{
  "n_kv_head": 6,
  "vocab_size": 1431,
  "tie_embeddings": "early",
  "optimizer": "adamw",
  "batch_tokens": 16384
}
Each number is 200 + 30 x the weight over the matrix's rms, rounded and kept within 0 to 999. Layers, rows and columns count from 0.

# down: layer 8 MLP down (transposed), 512x192, rms 0.0959, rows 359-370, columns 0-191
# gate: layer 8 MLP gate, 512x192, rms 0.0979, rows 360-371, columns 0-191
# up: layer 8 MLP up, 512x192, rms 0.0986, rows 360-371, columns 0-191
down359,263,188,212,183,240,155,198,208,238,154,258,224,206,209,209,199,182,195,190,174,180,176,195,230,172,192,208,224,198,181,154,158,205,163,224,208,263,190,182,197,238,152,163,168,261,204,224,193,216,220,181,200,210,219,205,198,190,258,204,189,214,218,187,237,194,244,187,210,209,189,223,202,197,211,213,212,194,211,231,187,195,213,160,214,216,236,206,215,220,152,190,153,240,214,189,199,241,179,153,219,212,171,241,177,198,210,199,207,155,186,207,117,208,204,169,200,161,195,200,234,182,188,233,189,214,196,201,196,223,232,217,165,208,162,221,222,123,222,213,167,258,215,207,169,196,220,127,171,196,225,179,180,196,210,196,172,207,211,202,209,253,240,236,203,207,183,196,209,174,158,257,198,216,223,175,198,153,183,268,110,251,198,197,128,188,251,238,184,171,239,160,126
gate360,258,197,201,267,155,197,214,220,166,227,179,206,243,218,198,162,233,174,186,185,181,205,217,164,183,249,177,238,184,185,174,167,225,219,210,244,224,177,218,219,181,174,239,189,156,185,197,205,171,141,181,201,192,171,243,179,198,222,214,193,172,149,218,243,196,123,189,203,156,193,174,157,192,236,172,247,220,225,232,199,175,139,235,254,254,146,175,218,169,249,209,224,165,194,170,217,218,192,158,181,156,180,204,201,187,238,214,252,201,170,187,184,169,137,217,168,224,225,192,240,235,165,207,257,253,191,194,197,168,194,169,174,221,231,195,234,213,166,216,176,155,190,176,175,206,212,226,154,175,159,183,140,227,225,145,184,182,218,191,238,141,178,200,151,212,210,236,262,217,229,223,197,214,226,181,236,223,239,220,190,191,217,134,133,219,246,247,225,220,262,234,239
up360,232,187,205,237,228,194,161,214,197,191,184,170,177,206,189,217,235,216,209,175,250,199,151,193,244,160,188,184,201,145,160,211,195,218,197,177,144,177,160,230,171,152,184,185,225,217,212,226,179,191,223,181,155,231,190,223,232,178,185,206,171,253,219,203,173,190,155,210,223,261,163,164,156,166,224,124,200,165,219,214,218,190,270,198,192,179,205,199,200,167,153,199,225,204,171,218,144,248,212,218,178,225,213,205,189,171,196,211,215,179,188,194,259,174,214,176,198,182,232,244,196,170,249,241,155,219,205,225,151,219,180,206,217,191,259,276,201,226,197,226,166,186,233,179,275,177,209,197,256,220,206,263,211,207,228,166,202,217,244,206,202,182,119,272,225,245,217,222,217,219,195,211,187,190,198,176,197,191,186,235,188,240,168,239,206,200,181,180,234,261,178,106
down360,163,187,202,195,199,176,173,191,278,170,203,211,225,224,218,243,257,247,149,188,248,181,208,228,190,249,186,193,181,239,171,202,213,193,171,261,209,201,143,216,226,189,175,237,185,148,238,178,171,205,192,210,178,185,221,219,192,172,180,171,193,240,195,223,202,232,217,218,190,195,186,191,163,206,210,185,233,203,193,194,189,218,221,192,188,204,161,206,199,249,216,265,171,220,202,169,139,223,198,137,166,189,258,202,220,239,204,222,182,157,184,259,241,215,170,198,259,213,173,190,232,198,287,126,181,208,202,231,214,199,192,217,155,204,271,261,160,239,177,203,195,136,129,219,221,204,168,202,257,205,191,206,216,187,154,182,236,123,231,193,147,145,209,271,185,189,179,161,227,240,213,214,175,164,278,214,198,229,219,227,166,194,196,201,184,235,216,201,217,157,251,224
gate361,201,237,193,214,202,186,221,201,171,204,202,206,195,244,230,260,223,227,178,218,218,201,192,175,200,181,195,183,177,191,217,232,208,263,224,201,163,243,210,167,206,210,195,211,192,185,189,243,145,208,181,182,254,198,155,209,243,191,236,213,153,174,180,196,246,109,264,239,239,175,155,198,171,223,186,195,179,190,248,174,219,200,173,236,249,201,191,216,217,218,157,219,198,158,204,202,215,153,200,220,192,170,219,199,175,189,256,230,208,266,233,214,238,177,122,236,152,194,215,226,246,202,176,192,152,131,153,220,179,225,194,224,151,203,178,188,205,187,213,201,194,242,189,248,174,199,165,219,195,156,181,203,191,243,211,206,159,187,176,228,221,145,200,173,200,171,174,228,227,224,215,206,184,223,179,190,253,207,242,214,213,230,177,179,195,228,230,207,182,216,216,178
up361,223,164,212,193,196,139,191,174,174,173,218,230,193,240,207,122,217,191,191,187,203,189,231,212,173,173,223,192,220,190,214,177,165,215,202,241,206,199,201,218,190,207,226,238,171,203,229,213,218,239,171,219,165,183,237,223,230,150,175,208,199,152,215,173,119,246,153,155,196,216,230,234,159,213,188,208,205,186,269,202,198,239,231,199,203,205,221,181,159,207,252,206,174,168,219,225,224,206,153,184,207,212,172,210,206,169,203,196,210,180,206,240,194,205,193,194,248,192,188,182,187,220,197,260,180,217,212,205,173,165,209,191,219,228,190,222,161,163,212,199,198,230,229,123,258,205,234,199,175,215,177,199,201,172,225,195,232,257,245,230,166,297,165,181,203,228,233,192,192,153,241,215,177,229,146,186,240,184,228,235,218,228,217,205,204,199,184,243,149,209,240,253
down361,223,187,184,166,254,216,170,167,167,224,224,236,218,254,178,206,154,232,213,234,189,168,202,198,207,185,199,276,181,183,142,198,220,206,178,204,253,248,230,187,187,236,242,228,194,98,206,216,173,198,178,217,210,170,244,224,198,217,230,180,237,224,190,192,212,170,207,212,174,161,238,214,216,212,180,228,219,206,173,225,209,173,174,179,220,240,211,211,172,234,163,200,210,186,209,185,194,199,183,204,177,151,196,203,220,188,287,228,200,192,261,198,224,207,205,213,223,185,258,196,211,176,226,185,217,138,196,197,178,208,244,225,198,191,195,188,212,213,163,280,218,184,235,178,207,216,201,236,215,163,236,172,205,217,214,216,158,241,168,183,189,179,246,222,219,219,191,214,166,185,113,221,235,165,210,161,224,191,240,160,226,213,210,189,181,182,206,195,237,209,227,179
gate362,180,148,187,186,214,207,181,234,209,250,236,222,216,178,195,224,173,200,209,170,187,163,212,179,211,225,191,231,190,228,227,209,221,237,214,215,180,260,259,196,215,174,242,186,260,176,216,224,207,229,138,224,193,204,200,185,212,148,191,203,197,225,161,150,227,177,191,188,220,157,179,144,228,216,223,154,171,164,187,200,200,155,182,231,186,222,179,199,181,202,194,214,226,191,196,224,154,196,160,230,178,171,224,235,241,202,222,177,175,192,218,192,197,189,183,205,183,177,181,210,199,215,206,177,210,183,183,166,185,182,183,164,176,167,224,177,157,162,215,203,208,235,237,218,251,219,251,215,195,217,236,222,252,232,205,233,229,183,180,167,244,164,218,229,168,181,156,202,190,198,156,211,265,238,254,209,234,193,200,200,217,198,196,245,194,211,189,219,191,142,228,184
up362,229,208,184,185,189,200,182,240,179,216,217,214,225,216,204,168,193,256,161,214,162,208,196,215,210,159,184,157,219,214,227,190,164,139,231,201,160,176,214,176,174,237,202,175,200,200,228,217,220,205,221,197,168,235,173,191,181,232,190,169,198,202,202,213,177,189,135,221,226,230,205,221,216,128,214,195,205,196,178,201,186,219,220,171,199,163,214,168,199,242,219,196,161,187,228,194,220,265,216,131,209,218,146,160,202,182,155,214,184,188,126,182,195,214,213,196,142,225,160,195,204,211,220,218,162,171,246,191,207,233,181,195,252,186,207,223,210,249,165,219,202,213,176,178,160,204,190,241,242,175,165,179,194,139,218,178,155,189,208,154,200,215,163,206,230,215,261,185,194,157,190,206,174,190,171,186,156,189,198,194,204,163,182,240,229,172,180,221,242,238,141,216
down362,158,183,165,185,192,173,182,212,230,189,189,245,183,179,217,226,188,184,204,224,183,234,202,200,198,239,236,186,196,189,167,194,215,217,176,172,184,237,234,213,236,187,214,201,169,53,174,219,213,221,174,175,229,178,216,204,196,171,174,224,190,194,214,197,220,201,246,242,190,205,213,167,224,221,214,177,182,227,171,188,206,212,215,225,182,228,187,221,212,185,217,166,211,259,214,207,187,169,217,206,181,196,183,186,192,127,195,208,199,231,222,191,203,167,192,190,191,175,174,200,168,218,208,169,219,183,190,193,234,192,214,179,194,181,270,219,146,192,229,209,186,178,173,185,229,269,229,188,195,168,263,247,164,200,206,190,186,209,172,204,210,192,142,226,240,167,166,162,227,166,177,166,244,194,169,204,214,187,196,171,205,150,208,238,187,189,216,205,194,193,273,201
gate363,185,172,221,192,171,234,170,207,183,261,202,196,218,206,240,221,131,145,199,200,223,184,224,222,183,219,221,165,139,153,202,200,221,198,237,227,150,226,203,196,214,182,178,227,182,189,181,194,191,178,215,218,199,179,213,245,147,171,194,174,179,192,192,121,177,196,178,203,224,193,172,172,213,210,198,228,183,177,224,248,199,236,179,197,194,171,154,186,235,241,165,212,210,151,176,224,187,146,222,222,187,184,229,196,141,120,205,201,180,173,272,178,177,218,201,188,254,181,200,225,163,194,241,208,208,198,160,204,213,187,144,186,231,185,143,222,237,223,241,237,219,173,178,228,212,185,173,201,208,198,183,210,213,233,173,196,172,173,166,191,249,154,194,218,191,222,238,216,205,182,181,185,195,222,232,209,245,167,204,174,202,181,171,197,243,253,204,171,166,164,259,173
up363,257,228,227,228,175,271,217,204,197,204,257,247,217,207,214,189,230,210,184,186,239,190,224,213,164,172,160,161,191,157,192,174,180,244,251,179,163,187,194,221,211,173,203,190,159,192,225,248,233,216,200,205,185,185,200,187,241,186,161,273,223,177,198,215,216,179,173,203,191,220,253,208,173,204,209,193,205,225,224,162,207,175,194,196,202,214,187,233,171,187,155,210,222,171,208,200,208,201,108,214,195,179,223,230,217,205,245,184,223,163,186,247,236,220,210,192,203,200,224,220,215,218,204,247,223,204,136,184,240,249,227,179,221,189,232,160,184,194,228,147,189,248,188,255,194,231,222,190,162,179,219,205,211,185,192,182,263,200,214,221,218,203,239,190,193,141,236,220,254,208,220,231,167,214,181,214,168,155,203,240,167,237,183,199,200,175,296,175,190,247,214,178
down363,180,218,174,170,259,241,200,190,196,153,218,246,261,194,178,183,179,242,211,205,198,219,182,156,167,209,184,114,198,191,206,246,184,224,185,210,138,225,198,199,209,176,162,230,192,261,287,230,240,188,187,152,230,173,213,211,208,168,200,201,170,232,225,161,148,204,179,208,186,247,181,220,209,205,184,232,178,250,243,187,169,166,214,185,211,181,194,189,176,197,215,267,202,196,211,194,236,180,215,176,188,178,238,176,182,242,217,206,195,181,192,177,221,249,190,206,148,216,204,193,194,212,199,174,124,149,168,228,207,221,183,225,201,226,230,187,131,200,146,220,166,184,156,194,216,239,194,185,175,178,208,136,203,228,216,202,247,204,238,165,204,201,201,166,192,181,162,214,165,169,223,206,208,222,185,276,168,170,225,216,203,208,277,208,186,220,228,171,168,224,218,211
gate364,222,210,181,197,188,170,192,199,222,231,210,199,246,156,191,187,205,165,229,171,207,195,149,201,165,227,130,139,134,184,126,212,202,207,214,252,181,193,243,225,201,208,208,171,181,216,214,224,189,229,142,145,191,191,197,193,205,237,161,255,189,203,223,191,204,203,199,258,175,218,190,193,175,250,241,254,205,217,241,164,181,189,237,245,211,222,236,227,188,189,189,183,208,276,218,186,231,216,167,184,264,172,242,211,177,147,192,168,244,174,170,227,176,222,196,195,172,195,159,210,165,162,232,173,198,207,214,235,233,244,237,197,266,233,221,192,169,202,268,250,166,229,217,201,192,230,196,258,175,188,154,212,221,189,179,216,168,165,164,187,218,171,186,241,217,192,230,280,229,175,209,219,181,194,213,192,239,157,202,227,146,197,159,87,216,225,216,169,195,226,213,180
up364,232,230,237,236,239,176,164,203,150,201,194,212,185,195,187,191,228,174,215,186,196,222,164,164,200,199,241,255,227,210,137,220,179,238,159,181,193,173,218,239,172,219,244,186,247,190,103,176,170,217,175,244,204,218,211,179,174,255,185,166,206,206,150,230,217,258,159,144,174,169,255,273,205,193,173,202,231,192,224,175,193,170,173,245,285,182,222,211,231,207,206,216,236,182,148,203,200,222,192,186,190,279,169,199,207,170,198,169,254,176,148,216,207,230,210,198,194,197,189,186,226,192,175,243,232,185,180,214,232,189,203,128,265,257,251,235,177,245,210,175,183,153,190,184,150,246,227,221,195,167,176,228,199,190,200,216,241,180,185,188,162,179,238,158,199,160,214,164,228,250,199,196,196,133,194,167,159,240,203,209,241,208,168,188,188,203,157,202,231,242,212,207
down364,204,226,204,185,184,225,185,186,202,203,191,240,201,231,174,188,204,228,207,200,158,181,169,204,190,181,230,245,256,294,182,203,210,222,232,182,196,192,230,185,242,161,205,179,203,169,205,151,220,196,183,191,229,189,233,158,221,170,160,223,226,211,201,298,189,212,185,221,161,139,124,225,190,232,159,162,165,184,153,159,277,201,196,189,209,289,175,230,261,175,231,214,197,130,188,294,214,199,215,249,216,168,168,230,215,246,257,240,187,231,179,195,169,233,188,213,156,173,168,219,189,183,198,192,177,204,226,179,196,242,192,139,183,253,170,156,176,268,202,166,178,182,249,232,161,240,207,184,206,135,216,230,179,222,193,189,168,222,150,190,205,189,186,165,246,179,184,158,190,247,174,175,199,145,196,213,188,273,184,226,204,221,195,203,169,218,217,227,274,209,220,203
gate365,201,246,151,177,180,172,226,248,210,241,196,181,235,186,215,231,218,214,221,173,210,186,167,185,159,243,202,215,178,138,215,214,201,238,185,188,189,190,229,246,220,201,193,199,226,144,216,193,208,171,184,172,183,205,202,198,158,261,182,204,235,214,145,210,184,161,222,172,177,173,194,159,140,214,156,172,179,203,195,249,213,232,206,298,178,225,133,215,210,213,176,189,240,239,206,172,182,194,188,143,196,198,271,220,180,261,175,237,249,213,166,192,162,183,160,177,189,194,192,251,228,138,169,171,200,207,203,137,253,200,186,142,183,193,194,179,197,200,249,198,182,162,187,195,267,264,203,196,149,189,186,215,253,191,192,227,152,187,180,192,156,146,253,185,203,186,233,238,220,211,172,177,188,180,272,184,241,199,160,186,209,171,213,205,196,231,226,194,201,185,195,204
up365,210,208,195,252,184,239,158,161,179,210,223,185,202,281,180,253,249,201,194,225,251,176,230,200,200,201,212,204,179,202,257,246,198,207,187,148,177,223,202,200,207,182,169,170,169,203,193,211,226,207,170,208,217,163,197,188,210,157,147,226,195,165,160,132,229,178,206,217,176,164,216,176,195,203,191,283,174,197,218,189,237,179,191,172,272,151,206,173,205,188,218,239,157,156,169,222,198,147,208,249,222,175,184,187,222,220,202,178,161,193,217,181,234,220,154,230,196,213,170,216,193,266,237,219,239,180,241,209,189,192,224,233,224,212,215,173,181,201,167,179,198,246,203,179,145,188,225,168,171,167,197,180,167,239,229,154,240,192,262,273,208,197,159,220,207,209,182,167,148,177,223,220,228,249,166,208,217,173,241,239,217,226,153,142,239,249,187,182,251,176,240,172
down365,166,168,199,250,189,246,163,165,177,146,181,214,200,208,144,223,205,279,185,232,240,207,150,187,201,219,225,134,184,216,245,198,215,206,253,213,192,190,203,201,219,168,225,205,173,244,170,160,219,200,205,236,185,170,204,270,224,201,170,214,230,208,250,199,177,236,143,160,165,211,200,232,202,205,261,204,210,211,228,250,217,207,218,176,203,193,232,205,233,240,212,204,196,169,180,199,189,181,188,212,251,199,202,200,225,214,150,206,189,177,214,168,186,223,175,211,172,228,221,190,241,150,187,212,211,217,222,197,208,238,150,181,216,207,205,184,151,168,155,210,202,221,199,155,168,241,201,192,147,141,225,216,174,240,212,112,206,186,212,220,199,172,140,228,236,255,229,194,177,196,237,210,220,175,241,236,245,194,208,259,232,235,179,166,224,167,151,221,256,158,201,190
gate366,262,200,199,181,171,186,189,256,208,202,266,226,236,151,247,224,200,171,230,149,226,221,224,215,198,202,191,204,235,160,194,188,136,225,199,124,231,172,227,184,236,186,175,232,181,173,239,237,207,189,201,179,151,240,234,178,209,161,193,223,216,196,177,188,220,161,172,192,224,146,229,183,175,169,194,179,217,213,176,205,237,241,197,221,199,199,245,166,213,180,153,202,213,178,239,181,247,218,225,166,174,225,168,186,236,197,171,247,135,171,181,236,170,243,145,222,231,237,192,203,205,170,228,226,196,233,246,212,194,164,241,193,199,164,191,183,186,224,190,177,145,227,191,243,196,216,230,163,218,155,180,178,189,166,225,215,204,201,224,208,156,174,219,208,177,263,260,174,187,158,187,169,229,167,207,247,222,158,172,180,167,191,200,155,235,196,224,153,177,199,204,236
up366,206,193,251,234,224,250,258,173,137,212,221,163,177,200,136,197,186,156,258,186,202,140,216,161,183,174,180,215,143,180,208,203,240,175,205,233,171,225,278,153,233,155,218,173,218,229,155,189,187,203,189,198,218,236,205,212,180,180,227,202,174,175,191,248,198,191,158,193,214,157,139,231,236,178,175,202,157,193,246,206,170,177,220,158,161,197,185,187,150,165,187,221,119,194,217,198,135,122,206,185,199,223,229,216,172,210,217,194,240,225,187,151,253,196,182,201,170,204,184,210,154,295,236,214,159,195,191,191,176,231,175,191,184,210,252,217,253,186,231,197,208,250,193,218,184,217,186,224,170,263,220,245,230,202,264,205,196,178,184,198,212,243,156,160,220,170,175,190,197,188,168,255,165,173,175,144,212,180,234,233,205,208,174,173,126,213,203,245,156,184,194,188
down366,227,160,185,178,168,195,193,222,174,227,148,97,180,250,177,166,135,189,218,152,178,206,231,203,233,206,164,227,195,188,201,204,251,153,154,209,167,184,190,164,155,189,201,236,186,72,252,171,233,193,219,154,170,191,224,235,228,221,233,201,210,242,153,234,184,234,223,202,209,235,220,211,207,165,198,219,224,194,238,152,207,182,262,198,189,155,189,186,208,203,230,241,197,234,196,284,209,180,246,189,191,199,159,206,189,256,191,207,187,276,239,190,169,181,171,171,199,202,194,227,179,166,178,213,243,200,206,181,180,239,141,199,225,225,239,240,230,166,213,235,219,203,220,217,166,189,192,219,240,240,166,138,213,180,180,223,209,172,169,216,206,154,214,228,235,208,199,238,212,169,147,193,215,235,161,210,150,181,232,230,185,184,191,162,218,207,164,205,225,190,175,217
gate367,224,198,194,191,173,216,174,234,170,232,194,212,192,204,241,181,209,213,206,174,226,212,179,155,193,167,244,185,150,211,217,169,197,219,208,262,183,179,215,219,232,188,206,222,200,204,177,222,164,223,134,196,155,182,254,199,149,201,185,220,266,219,226,238,229,216,198,230,210,173,196,167,186,217,209,189,141,237,238,212,267,152,214,187,181,208,151,219,180,160,219,127,161,205,169,219,222,189,186,196,255,203,261,210,225,212,243,197,194,218,152,211,166,191,191,172,230,225,252,258,122,203,189,210,208,224,225,253,224,170,192,209,175,193,216,161,167,220,270,216,200,211,180,192,221,218,149,223,130,143,150,235,244,199,195,167,249,258,177,266,213,230,153,191,185,178,191,190,164,160,218,195,172,225,220,223,202,226,274,209,177,167,176,234,232,241,201,122,164,198,230,164
up367,212,227,209,143,218,241,184,198,141,202,205,229,243,187,209,180,261,217,186,235,243,175,150,184,206,203,124,234,237,197,191,298,181,232,223,170,179,220,184,120,209,196,214,227,166,201,251,257,236,193,220,194,196,251,204,117,174,174,275,172,224,229,192,159,202,181,219,254,192,196,216,177,208,233,239,172,201,204,219,166,187,249,196,159,155,182,240,212,203,219,215,237,214,188,219,190,178,175,171,237,188,183,193,175,193,196,235,206,166,216,182,203,195,175,187,224,247,219,150,208,228,218,223,148,178,188,253,236,143,167,264,236,186,195,190,276,258,220,210,160,187,232,195,248,209,144,158,217,208,197,236,152,160,226,198,225,198,191,185,203,267,172,175,209,192,218,197,226,215,159,174,199,199,164,210,189,245,223,216,208,168,245,249,127,217,216,172,211,191,209,166,244
down367,182,178,154,155,206,122,196,128,288,180,225,239,220,181,242,209,220,206,181,195,240,190,187,179,151,213,169,231,184,192,200,238,242,218,174,147,170,274,170,150,188,214,222,212,183,150,147,199,211,220,209,196,245,135,210,209,139,175,224,191,162,150,215,203,206,223,198,227,219,202,167,212,210,211,152,234,185,224,167,184,223,223,201,220,224,165,246,190,233,180,210,179,216,208,162,157,168,191,230,201,226,195,208,206,189,221,199,246,223,178,171,190,194,207,167,234,252,218,182,224,229,176,212,85,158,151,176,171,201,182,230,198,184,202,225,290,220,196,212,197,225,151,164,120,201,226,192,207,257,226,195,165,180,204,200,195,201,190,138,180,177,150,176,199,218,204,195,203,233,194,160,215,172,185,240,190,228,230,225,165,199,183,208,199,218,170,125,168,190,231,202,198
gate368,198,202,166,206,186,186,149,198,201,214,218,187,205,139,188,180,153,163,188,193,159,218,219,209,182,193,203,214,146,214,203,192,223,248,199,233,240,253,213,212,176,205,216,199,163,221,158,225,229,230,203,231,193,206,181,226,249,211,189,158,208,222,187,201,202,216,236,209,169,186,188,175,207,201,201,213,212,156,174,203,218,187,178,179,193,121,228,174,163,267,232,169,224,166,201,209,190,238,214,176,208,186,227,170,190,231,225,195,231,224,272,204,232,197,175,182,205,250,214,265,170,177,156,190,248,239,213,223,193,207,275,254,201,225,203,190,146,168,214,209,224,187,169,245,191,233,190,198,163,197,173,236,183,198,220,210,220,162,172,280,173,178,172,179,216,216,248,171,205,170,203,200,209,212,166,228,170,190,233,226,230,184,152,210,184,154,221,229,205,187,163,191
up368,128,273,187,258,198,205,111,151,150,264,187,183,163,149,201,216,252,201,247,133,158,240,184,193,194,181,219,236,200,180,187,182,173,165,202,196,205,219,208,147,213,191,140,212,214,205,203,159,227,215,190,197,176,235,202,191,197,195,186,187,206,175,202,204,226,251,209,231,227,198,191,231,269,160,251,183,192,202,168,187,203,207,197,178,156,195,167,231,217,205,183,172,202,201,195,216,184,242,208,245,209,198,156,193,218,213,221,183,153,191,194,222,217,216,222,203,204,173,158,213,189,180,199,179,169,223,245,177,178,171,199,148,194,229,199,188,199,226,167,174,241,205,183,215,221,221,228,209,189,193,237,166,166,166,190,186,203,215,201,128,219,219,178,178,216,196,177,247,186,232,227,167,215,212,213,167,191,211,168,210,221,186,198,217,177,212,162,222,188,194,175,199
down368,223,193,225,207,239,168,257,252,174,175,161,238,228,213,184,199,216,180,168,197,158,222,178,180,202,180,210,201,174,156,223,201,179,191,223,201,194,163,180,211,184,228,225,180,163,141,181,167,251,203,189,178,156,234,222,190,163,216,173,207,218,197,183,191,220,146,189,185,184,213,181,264,171,213,192,213,207,230,210,214,201,192,241,188,201,224,211,163,219,229,171,201,163,219,179,168,123,221,143,152,247,214,163,211,187,180,262,251,225,175,159,178,156,202,191,128,217,247,181,193,187,207,201,240,190,183,189,223,178,166,177,186,258,179,223,198,175,191,198,231,199,186,205,164,186,228,197,205,188,166,169,212,228,226,178,201,221,158,244,195,207,221,194,223,183,149,174,168,188,149,235,225,186,224,248,219,226,173,218,225,218,254,215,195,183,187,248,210,219,209,201,178
gate369,211,175,150,216,195,230,194,187,184,206,233,217,216,249,195,153,224,250,156,200,248,169,239,205,218,217,202,193,214,215,218,234,197,243,184,234,195,176,150,246,184,200,138,245,198,176,204,242,161,202,236,179,182,205,185,178,199,165,194,243,228,204,205,177,184,237,201,224,194,290,199,179,180,153,174,172,163,174,257,186,224,221,190,208,193,201,222,194,184,243,168,130,232,258,155,195,209,204,177,190,203,211,227,186,233,194,224,197,138,169,218,232,171,222,212,164,222,230,206,219,185,226,230,191,218,261,245,243,243,146,168,179,223,271,217,147,199,219,234,144,181,216,163,229,229,208,170,212,209,233,165,208,221,200,200,177,216,204,183,152,241,188,141,183,176,228,220,218,205,179,228,209,227,282,190,212,219,204,217,191,159,142,166,248,197,234,190,196,197,199,252,174
up369,179,208,195,197,173,197,186,218,133,212,212,182,180,216,254,179,242,160,232,176,195,226,193,214,165,156,191,158,205,202,237,237,257,201,217,234,178,221,193,259,230,201,214,151,201,205,244,247,176,202,185,184,230,196,125,211,232,197,129,190,188,234,179,157,206,164,205,193,174,194,185,195,233,226,194,170,165,217,191,214,179,221,222,235,223,182,210,171,134,205,193,242,180,150,244,258,144,142,249,178,231,211,204,229,227,182,165,184,281,190,213,252,225,194,213,233,166,246,186,225,195,230,182,158,161,155,200,153,214,231,180,218,170,183,230,189,132,252,232,199,172,219,217,195,193,199,255,197,154,164,202,234,225,229,229,215,217,240,188,152,197,207,219,227,205,174,184,250,229,187,198,227,152,237,198,222,190,193,239,210,241,182,207,239,163,218,186,221,252,199,209,232
down369,246,195,168,165,231,219,228,198,194,221,246,218,137,189,201,225,229,193,101,223,237,165,216,164,211,147,213,216,179,140,220,190,171,207,196,234,182,205,182,230,183,207,220,186,243,189,173,259,144,190,200,217,178,248,181,200,215,181,228,202,162,239,209,183,201,241,219,163,176,234,207,167,127,214,200,191,171,200,274,197,183,206,189,255,201,189,208,180,183,162,188,120,205,246,195,202,184,211,216,208,172,186,159,178,252,173,204,204,151,165,191,222,229,204,261,252,180,148,176,174,163,218,188,274,200,251,210,191,180,188,215,232,256,226,239,172,267,202,228,171,184,207,170,183,174,188,167,172,152,183,226,210,206,193,214,208,146,220,182,244,227,175,208,191,202,171,205,186,174,170,161,195,188,194,252,184,185,190,215,145,199,209,173,212,185,192,135,169,223,225,184,188
gate370,180,183,201,214,195,182,156,188,253,226,232,206,191,205,186,257,195,209,168,234,201,283,148,180,202,256,175,161,175,235,132,211,234,198,215,178,178,227,177,241,189,185,179,215,196,223,221,239,208,175,201,195,152,212,210,219,167,176,192,211,237,260,190,219,197,226,146,239,141,145,181,154,224,236,208,212,211,186,228,195,217,244,257,200,215,190,244,146,205,261,171,253,187,231,208,182,218,182,159,211,222,205,205,198,183,179,249,197,166,200,192,183,195,185,187,228,195,134,195,201,203,169,193,175,188,175,123,174,275,249,164,228,235,200,167,182,170,114,231,258,235,218,144,204,213,202,263,222,201,189,200,181,216,195,225,196,160,182,170,224,200,187,159,198,172,164,233,168,188,175,177,175,259,229,221,178,198,206,208,184,166,205,220,152,158,187,205,208,125,152,218,182
up370,186,277,183,166,223,190,198,149,208,165,211,226,186,212,207,178,161,207,257,239,190,185,187,128,196,209,195,179,160,183,257,157,186,173,271,227,163,252,224,104,182,222,228,236,214,231,212,233,202,227,193,217,216,247,212,166,207,227,277,141,113,185,258,219,206,206,204,206,214,229,201,236,182,167,151,193,218,236,249,147,196,222,194,224,197,193,192,250,252,220,230,164,244,207,228,184,216,235,177,176,200,213,186,197,245,200,177,186,203,197,233,232,223,182,244,176,228,230,204,229,164,193,253,196,148,260,203,233,172,210,236,204,165,177,255,193,233,245,205,220,202,164,248,224,232,203,127,174,164,183,188,261,262,206,154,188,236,180,174,209,224,210,161,200,171,201,137,247,181,191,237,205,154,174,247,200,188,196,187,243,145,156,195,173,200,219,186,231,193,204,158,194
down370,247,198,228,225,255,241,236,201,213,210,176,178,193,194,192,215,238,181,160,246,201,221,246,200,222,185,229,226,170,187,229,209,292,237,176,202,242,207,241,140,175,173,160,191,248,98,158,217,193,176,224,183,169,235,170,217,178,206,217,182,183,224,165,182,193,174,193,238,258,177,177,209,184,188,227,160,182,188,213,245,210,193,174,220,205,169,229,147,229,194,180,260,195,191,200,190,214,194,145,165,211,202,159,221,198,262,177,216,187,216,144,191,138,230,228,207,210,195,182,233,212,236,146,278,167,170,260,239,182,215,160,220,222,166,181,172,219,204,187,199,161,205,188,226,235,213,231,233,174,261,204,210,190,218,187,217,164,228,182,214,232,210,252,206,212,172,153,222,219,182,157,236,203,185,218,231,247,231,235,209,153,226,203,159,178,258,233,191,213,215,154,196
gate371,204,236,152,189,146,215,168,193,170,267,193,171,286,231,247,218,186,193,169,165,165,163,161,172,237,205,191,204,256,189,235,187,133,246,181,232,213,192,164,207,256,204,207,237,226,212,238,326,168,219,159,228,151,172,218,204,141,196,197,193,236,192,198,244,243,189,180,248,124,215,233,168,233,173,190,183,204,232,253,181,191,200,246,218,190,193,195,250,153,268,213,198,196,203,210,209,221,176,191,173,191,194,231,170,225,234,218,194,191,207,195,234,226,207,211,267,197,173,180,236,197,198,203,159,237,169,163,165,218,188,147,217,216,175,148,159,243,211,217,167,214,153,168,155,258,235,170,210,166,162,152,165,165,212,166,139,170,219,184,157,237,168,228,214,202,203,239,263,144,164,209,157,169,199,224,235,213,243,193,222,206,187,198,210,223,222,241,201,188,201,251,144
up371,212,202,178,227,220,203,184,230,139,220,229,184,222,200,205,136,106,150,188,190,203,214,214,128,173,202,166,220,197,186,218,237,247,241,190,224,212,194,159,182,258,154,166,191,195,231,166,171,251,242,213,206,164,212,231,206,250,190,250,185,241,142,160,160,242,221,192,186,147,179,216,254,224,242,225,210,179,206,179,173,195,163,161,181,239,151,178,221,160,244,207,153,260,183,224,165,126,191,244,225,187,234,228,191,149,225,133,211,207,223,236,202,217,203,193,170,162,194,212,175,227,206,257,190,244,151,208,178,200,223,180,194,159,136,159,141,183,125,200,164,192,213,176,236,212,205,171,238,239,225,168,223,165,223,234,242,214,209,141,155,223,206,284,215,207,203,187,203,233,195,159,195,232,161,216,235,194,206,239,248,212,199,165,194,213,254,210,183,235,212,224,109